Weights of a small GPT-style language model, trained from scratch on English Wikipedia: MLP 384 tanh GELU, capped logits.
Each number is 128 + 24 x the weight over the matrix's rms, rounded and kept within 0 to 255. Layers, rows and columns count from 0. Numbers have three digits each.

# up: layer 6 MLP up, 384x96, rms 0.251, rows 182-241, columns 0-47
# down: layer 6 MLP down (transposed), 384x96, rms 0.278, rows 182-241, columns 0-47
up182:166158091108116099144123137142118154131089150119120095130109137101148143144138121124144113124119072127125169102132105113137099175142150119151090
down182:189145117078127143156142137142109159114136144125164165167137085105185138118110116158096096156124123121123113111124131117156137130143115154150130
up183:100128124170121162134157116138157104101107133137116134088133116129164116107133126099128128134120134128119137086141075112154158156098144170131141
down183:159134100118123119144124125094107122136119130120127139126157189139182146167145100137134129155159081142105078097157167149139134163139135143128164
up184:145122134091117131137082171150135133147135161114158111153118099113128155168123126146112118127098132130148166129119141127136137100120173105147168
down184:095108147104137082095094163108136099127146126140139127063118166150147124186123157123175126127172131093098108173150127131097193148132116159117164
up185:111088140134110166131151115085130139164140102110174139147127131118083152141114101133141097127106150131081151152170149076135136144077121094135151
down185:139089143113092104138125129161086154102159136141097175142120128158156110132108147135141107154117156114147121138158106126135093098164099115153148
up186:137130124163117128137127088111156108128130138117115151115171124162109154105113114119167119112088082112125120144129103117131115119112144150162144
down186:089165112144109163102168129132164128141149122101162139128137135139106095116188157129149075150141103150124084165136120162142137106148120147160123
up187:137145118118131132143140152129121160152153107125161101106121107131156080104194145132091074166076079142119118117155157113124088103152114099141120
down187:098106097135147068142156132101114103116126127136088124142091150121166153138116077123135101161168130132146114125131141181137127125102123129129104
up188:178091131138088150086159126144137120140094142152128122121157118120143154130105091082141160157153131143143143106140143129079142127121180131109121
down188:115108121151156131112123108108115093093162149162098138141135126163148140153155139111134139120138143138106091161153107126093135096134145147128091
up189:160170139128134135099141153138141104091105158134130097123137116107122107193112146147165152129133130105108111099135172123136120124098165145139089
down189:157125115127101112158140085127107094138102096165128132190116108119081132123102146158122160112141135099127117135116122104074132164091087146172127
up190:131143107142177111152114131131094152101136140095128118084127094137135145092148161089128114144153136138138140152132113138122113100129103083091162
down190:142163142091121098126141100088135180165110093123099141130133177123131123091111098149137134093148118126103114123132069164134144094122124101114143
up191:117158111145110104128099123105110143119098130189112131171135096085140105118146113081146129122113111103111124123123120120139129142092150101146117
down191:132079095103127128119092154112157150135142144133144129097137121127117114134151168135162087153099124102109152158100124135120087142130160115142139
up192:127144116114124128099120176160166157139132143130150156153144146141150125146122093143144083127172130132096143140116160105109126124165163124117143
down192:118135144119110155131138141115120087128146113172121154120142120110087105145135136112087142121110129140132108122098099178141071121128138140098127
up193:146112133125111146145120127136143152127115065122133116087119107149115136126157113100181116158124138118171143103108124114139124103133136119125106
down193:140094143148130140103158187118160088091173166145115122112140166134102119143139137143162093096096104091098119121130192118135139146126159144107112
up194:145122162127136092079133122123112185092111121117138193115092099130147110128130138130082127159145122147115092138113145077105124136109110127124145
down194:157107117150115132118092140124162104098121143128121135126140164160098090108111141149106118114129093114135132165144142121134105103116160158202175
up195:155133156156140087109097109122134162108171122141146143108101093088164125110109116151170102115131139147122146128141137100086110091119100117152121
down195:133114155118111137145129118140129142107127143170155161116098095119106156154122126150133100158147121160155151163140119177135096170090121117129149
up196:115153120134134114097165152112153123090142141091101136144089112090101172128089140125091102104117152137138140127151144125087101153128113125115114
down196:126140131146161087157126144147130140146127162131100102115092126120128158147111117087100176085157170108129106077136123188083134173118124157076113
up197:104070144116164151104137171143173144122152136173131099119136132112124113134128136137127100098128129158112116107128120146132130131115124142123135
down197:134106154083180099130128128136108137129090172108147106097143151116118186144106162181123122137171132093128120144157087131115136144080147122121121
up198:125134124134118134139132158113134129165109117100174131100113132089165117128103126083085100129108156186180146069122146144119120135118096157138159
down198:138116125128135093098146114087156132110157159150128144140123125177093144105158146137142171152156141078137153173134119160148115138114131118128103
up199:135140114149111180132080131130116110101139164130126155115105086109160098160133198128152097120119150138125161102182127119157089110133133142150164
down199:113167138159148096109166114130139147156112096099132137194107142120144161109129101152128136091133108121121149150110157131150124140112114121124086
up200:108132107135130080133149143077092101135079125150174104182134137146163124151128129110154119107145140160094110109116127118079131120160137115118097
down200:168111133106163128141111128192146105110174084152164151077117117125106183129122138145139105120145117126103180124116120160118137125157151136062088
up201:103096151146152162109132124170181147103178077160141124129117123120113109114130120115110094119097157165143094121123152095126136101081155134109095
down201:108095145132178128115106121148129114155117092167087103152096102082039154100119111155129098129108097154132144139143136140129127138155145142172156
up202:150107133127119146132089158091125095170126123142140130171164119176140184149117089109167157136114157142104119120144161107155131150115121112154144
down202:133152128082090129100147092163159067144132128121144134090158158115101152193145142116108143105158152112151141115104104154154150103122109140136128
up203:100172146138117150162122140098104112147139103112108113115144159113172111118121160159149124147149157144134104087127122125140116152138134182149114
down203:086145167131131145140144095140115110146134082108147193134113112104109130132151134155101097083115147107119111121149122128121148142125115147112144
up204:131096081070101097104205136143143101132119127191100096077107114123148218117149198140119127178120155127144114091122103107156132095119173169168121
down204:133102144081111111130141124136127082128131128124121141125110119115147210132114128113104121105143132135111139157137109126118133098135124123156150
up205:146124128146184135135150152129120122164131138184125121154134132113106127106111145111152131180113146155142116122155102170117152120107122101126146
down205:119132129088093138139120127105125105093127118128131179114165161063081113137156145142150094106152137161167104144126160175151059125105149122157146
up206:123159115159075153145121104114060129172101137119111113140154118127082118134140117125111139148098123135176115130149125146085113130119138093127125
down206:126148145096139125101159117104146145129101137130145152122159129124110101094102100138122133104157118143138102105113138134075144085137097133175156
up207:164162098140143152123128154116127136099098132120082126074136109116070113155067154114118162155128147142113132091110163131173138123130128124105129
down207:134107140157151112113078137112116128148140135151117126107116136126142117215148082149172137121121123135159144155147131142156143149112140140129140
up208:120126138107168112137142154134117138124106137115159129162113155159152107099090158101127157117122114111146125092140158119149132139114154079130115
down208:119157148167135153152123143142107184116141120123163155116130134119100124145146105138117083142145150094130077141104125124169098111117098147180096
up209:096150103124130117105135133118139146122131161138150151094149121121154145116140148118146125169127155159111090134122123139057106104130124102168124
down209:150150100133156140111117095115141121159126132122129116141138086149096125103144093124154112164163128102118116134131141168136177134114138119152143
up210:167155086078051163132151149166203140123153140162109195152147120106202176155129155116148130141099138160063160106158165202072102062133103126117123
down210:176143081104130130111121172170135149102165150165136219185099133117194139146122147076176173189117126161107170132162118141074125092099103115085114
up211:133085120138119082144093136175104129134108183139082122134115093105172140140173179162088119115134095144151105098114156141150117129070129121167102
down211:147094120125131158127132147113093139171132099107132136085141172121152175094104129114105142089149149159109163123133131141140095112160171139145116
up212:097139115129153102113096136149132155159164149145091179137117160098150104153106128147143113151094148108108129086144126133125123143122111119122147
down212:122101132116133122187105135180132113105157111102117134160135142155113149100144155120125176113109129167096121122141121102143132120135141110159102
up213:095114142149116133116104125104145145166140082117147158121109128145131134138128172109125172153065158098120124070140131110125106128099105128151137
down213:139114130099160168100121138189149102095140129141119123137130102100119122134118129171128108167186150095100182122117139100121100168133120099156164
up214:123099095121131134103141139157101138085109124145093115087124134149098114166147113111106072171122118127118106145119180128172126101143113124136129
down214:125159137099101118101107113128150125100179135114098144167136123135146118099097088144139104147113130120152099123102140126107160098138162149113176
up215:154169136118106161116114143091139111150123117125111095126117114092138163150095107157162140143136131120095086118107116099171154120122134132139120
down215:114156164106113135135146115137128149169106093112163105114147094144126128160113106110154153137145131132092097162130132179111193108119154125145166
up216:176114169108165128145121149144154141113111137129117096151107096156095136125140124141151146118108158151176155125137123085094116090098092106174135
down216:092163126127097086119194115109137155121134107115125176106115157094150111103120144114112121132145121153087105133134080135130130136155124151077133
up217:137108111140134131090149167167136105112154127149135122147147134166153144126129096131121116182095127124177121111146166119110113110138094139122126
down217:123128147147143135139118125112116142126084098141129151138118108149174099156149101163129128110130116124133137121138112170126128153128121121100105
up218:139110119148118064145137123113138109139115097142124140163127169142108158128091131117110080128150129165132105118125125121112123163117121158111100
down218:114155125109123086141155142140080104118120160132087110167112126101069117135106113121120119106130114124137101152101142179111136134123108177114132
up219:116125139162121179152110146134111169127102151122187115104111122147134147109132085120132126093160162136150132130127130094115110115107147122145145
down219:093140155132151120144142154169115132120130138134133151093144147151126093109136091097131175116094141095169151178135108150132093117132113110112141
up220:117147126142132133120132173137144130152140119129081148123140138119133103137135101118129104112127116147122092140137167134111127120115091135129121
down220:165126115108171122135135136138131152122117088128114090114154113142094153109138110115088099114182115117125142106130136174151130123149105143134142
up221:119137142113129163131135156119123098181161136112150139100149113114111162144102139129092105089145141158111128122173097110099165136128129135111133
down221:141118131103089168149175145141143145089143097159094136168148161159179125111131162159173132095093123120114122129108148127145116084101148095153113
up222:083162151116125168111145165080147110124089151112160124121131122178153169109170138145090102162125141124132121116147145130166086153161121153126147
down222:125083092085099143121111163121124118128146142118127155159136146162105100165181113170110086118162127128119115098101148128134137119116174140129100
up223:141115110143153081132134132158116118172134156129099096143109113137159082121117152109149109129110142142157143084109101102081112127153146173089100
down223:112145107096156121093130121138094123097134162130102147140143134170183094165131112180154114108124147120134113135159089177106111124127075133153124
up224:116093131136122105159143158141116114130181100179131160127154105087149139111138102141105134116119119116135145112123126117177115131105146175106141
down224:081131109113137135139160103131128147130154143141104132156110128117075145133115145118129128131145124107125129120060131147114088133118088130167115
up225:151125135148109136120151122070093137148106163113099123204118137131151093132173142127146119132105124101134117076155121150135124103095093121132133
down225:158131122140092117124091155098114115152082156112150102123061128151121156158115114135080138122125114130135105127095118127142178127129092116163131
up226:157145138168113088132090187141126098118132135133114141134115093107109123124155075102111071093087094113132132102118127109119119162168122124173148
down226:122153145151126120185126105117106074098129082093154101106097125149139174112118171130132145110074126156128112125087123103105105136141109122144135
up227:141157116175164159132106127132113114137119145106092103150139109108129174145145160148184091130073114113072122158154110092101146156085151146156123
down227:126131110166177114121110135147109144124136114128131145148110142155210103180116113146175124168121111107125145090089144134096121114113167141116173
up228:174086148109114094110096101141174126127134146120159156125147090135135152124127168172107143107120124143119116144112141133132109164080126131143163
down228:137156091125153147125123107156088125122107137171147150099140129103128123112148084142145133106147136097125166097126179128175138088140119147117154
up229:155151137136072116115112126090144138130143098102160171093118154140125145103157153132172166131142135129130117096159141107183064133132105114118151
down229:161155079178187116127113130140184124109149145137133122126081143115157110091114114148135150099154101123132154114081120138130143102104132120078140
up230:149120117111098081130130160143104163122156119123110116095122174155152170112094106163165117150130155103136129169126169138102079175126118116131166
down230:116151144160133096099115117121116077143072122094135172109098124145126144130133123143119125119119167163149139096135152136134148146095194078125177
up231:151148113116139107127152125108113125081128111149147144068103087123108164214112174150146101161141139141157108142141113128180099118113112136101118
down231:100108155118122101138139109128135114127141144147120108113129139103107148110138096122119144098135145121133105114129173119109112132135169145095115
up232:129126126107106142123180118131119116133147114149172084101110164158151139109085121087109136156098147132097144111127111128151107170087143106140145
down232:132113145105114186102168153134153114119154132152128179144081104098115137165125129104099145114145122121123132113129112152157139125136093157085135
up233:113129170141065154092132140081148131117077088103094134113100136152091133160117128140157146093133204172114115108151124125152180113116129175145121
down233:130125098150099124114127118121160126179107096115119088133181120141147125202116136203143119170154131140128107137133121153142111129106140107121105
up234:112140083142149130148123153157091109111087137107085118120140152122083113190125138108128136171075120148168125136138114127106159137112105120114118
down234:130133142136138162105150105135122103106102149102113168130147093144122099163153094137122097149126116159113092121129094126147139155125132117115124
up235:133154102120174118117135136109100137119128136124145111134135166142152128115138142158124135068149140130160152097128124109135159128124159110136128
down235:141123157133171114102153107135125148136132181156141154107118124135140142144135148142126149139089114124124133133159153095116126116092133134160154
up236:134110097146091120171144150128130159145142095116144136165177151184129108133131098110132081162110093137085119113164158151130105157129145120109159
down236:163134154098126140125120128106101128139121132140170126131136139117170169119142151152125135115144116176106116182108113116093122165103137130134098
up237:137126092150104096099139086110155086111111142151105113115119106107112114139087163122130106102091124119095133136153118152101125133104121115114132
down237:136147135161086145107160099114128121063142134147152142136136082139135125105133135136144142113139134146182098116122115179143125084113109139130136
up238:092159106136135111134124132099159100128138132129089137128146162155151168127141120128096150109093145182116098147165175129091110162107143117123118
down238:126129130113130189116147125146128138109098132163174091139112162139162131120157124154143119107140148115151098132136103119143107117153096141164120
up239:158127114141104098135137105105151155206080153121134134129166077106088146109103132132128136146127089144211132105175119163120194137116125149140133
down239:152104142110120127136143122127060153088074132066099122127165138136095083119162167144119174140131124107162111131133092136151171118112126081115064
up240:120115139153135135126132102094142093126131134141086102115148122108138134189109130121163129129102108149133103108127100133152132115162101137139133
down240:117110122116135138132125176091133137145125122145112092190125129131145109117079125155084123105153139104113151097158143141140157122169126147151133
up241:091136119099102158138155158083162174164103145101127122149108205142094119154127102115115099083128157138121102146128092136137126141101114117156134
down241:129113128124128131113103144180148090124144114111147139147145103132101150069127120107110142110126116160139138160128120120115112164114155139090133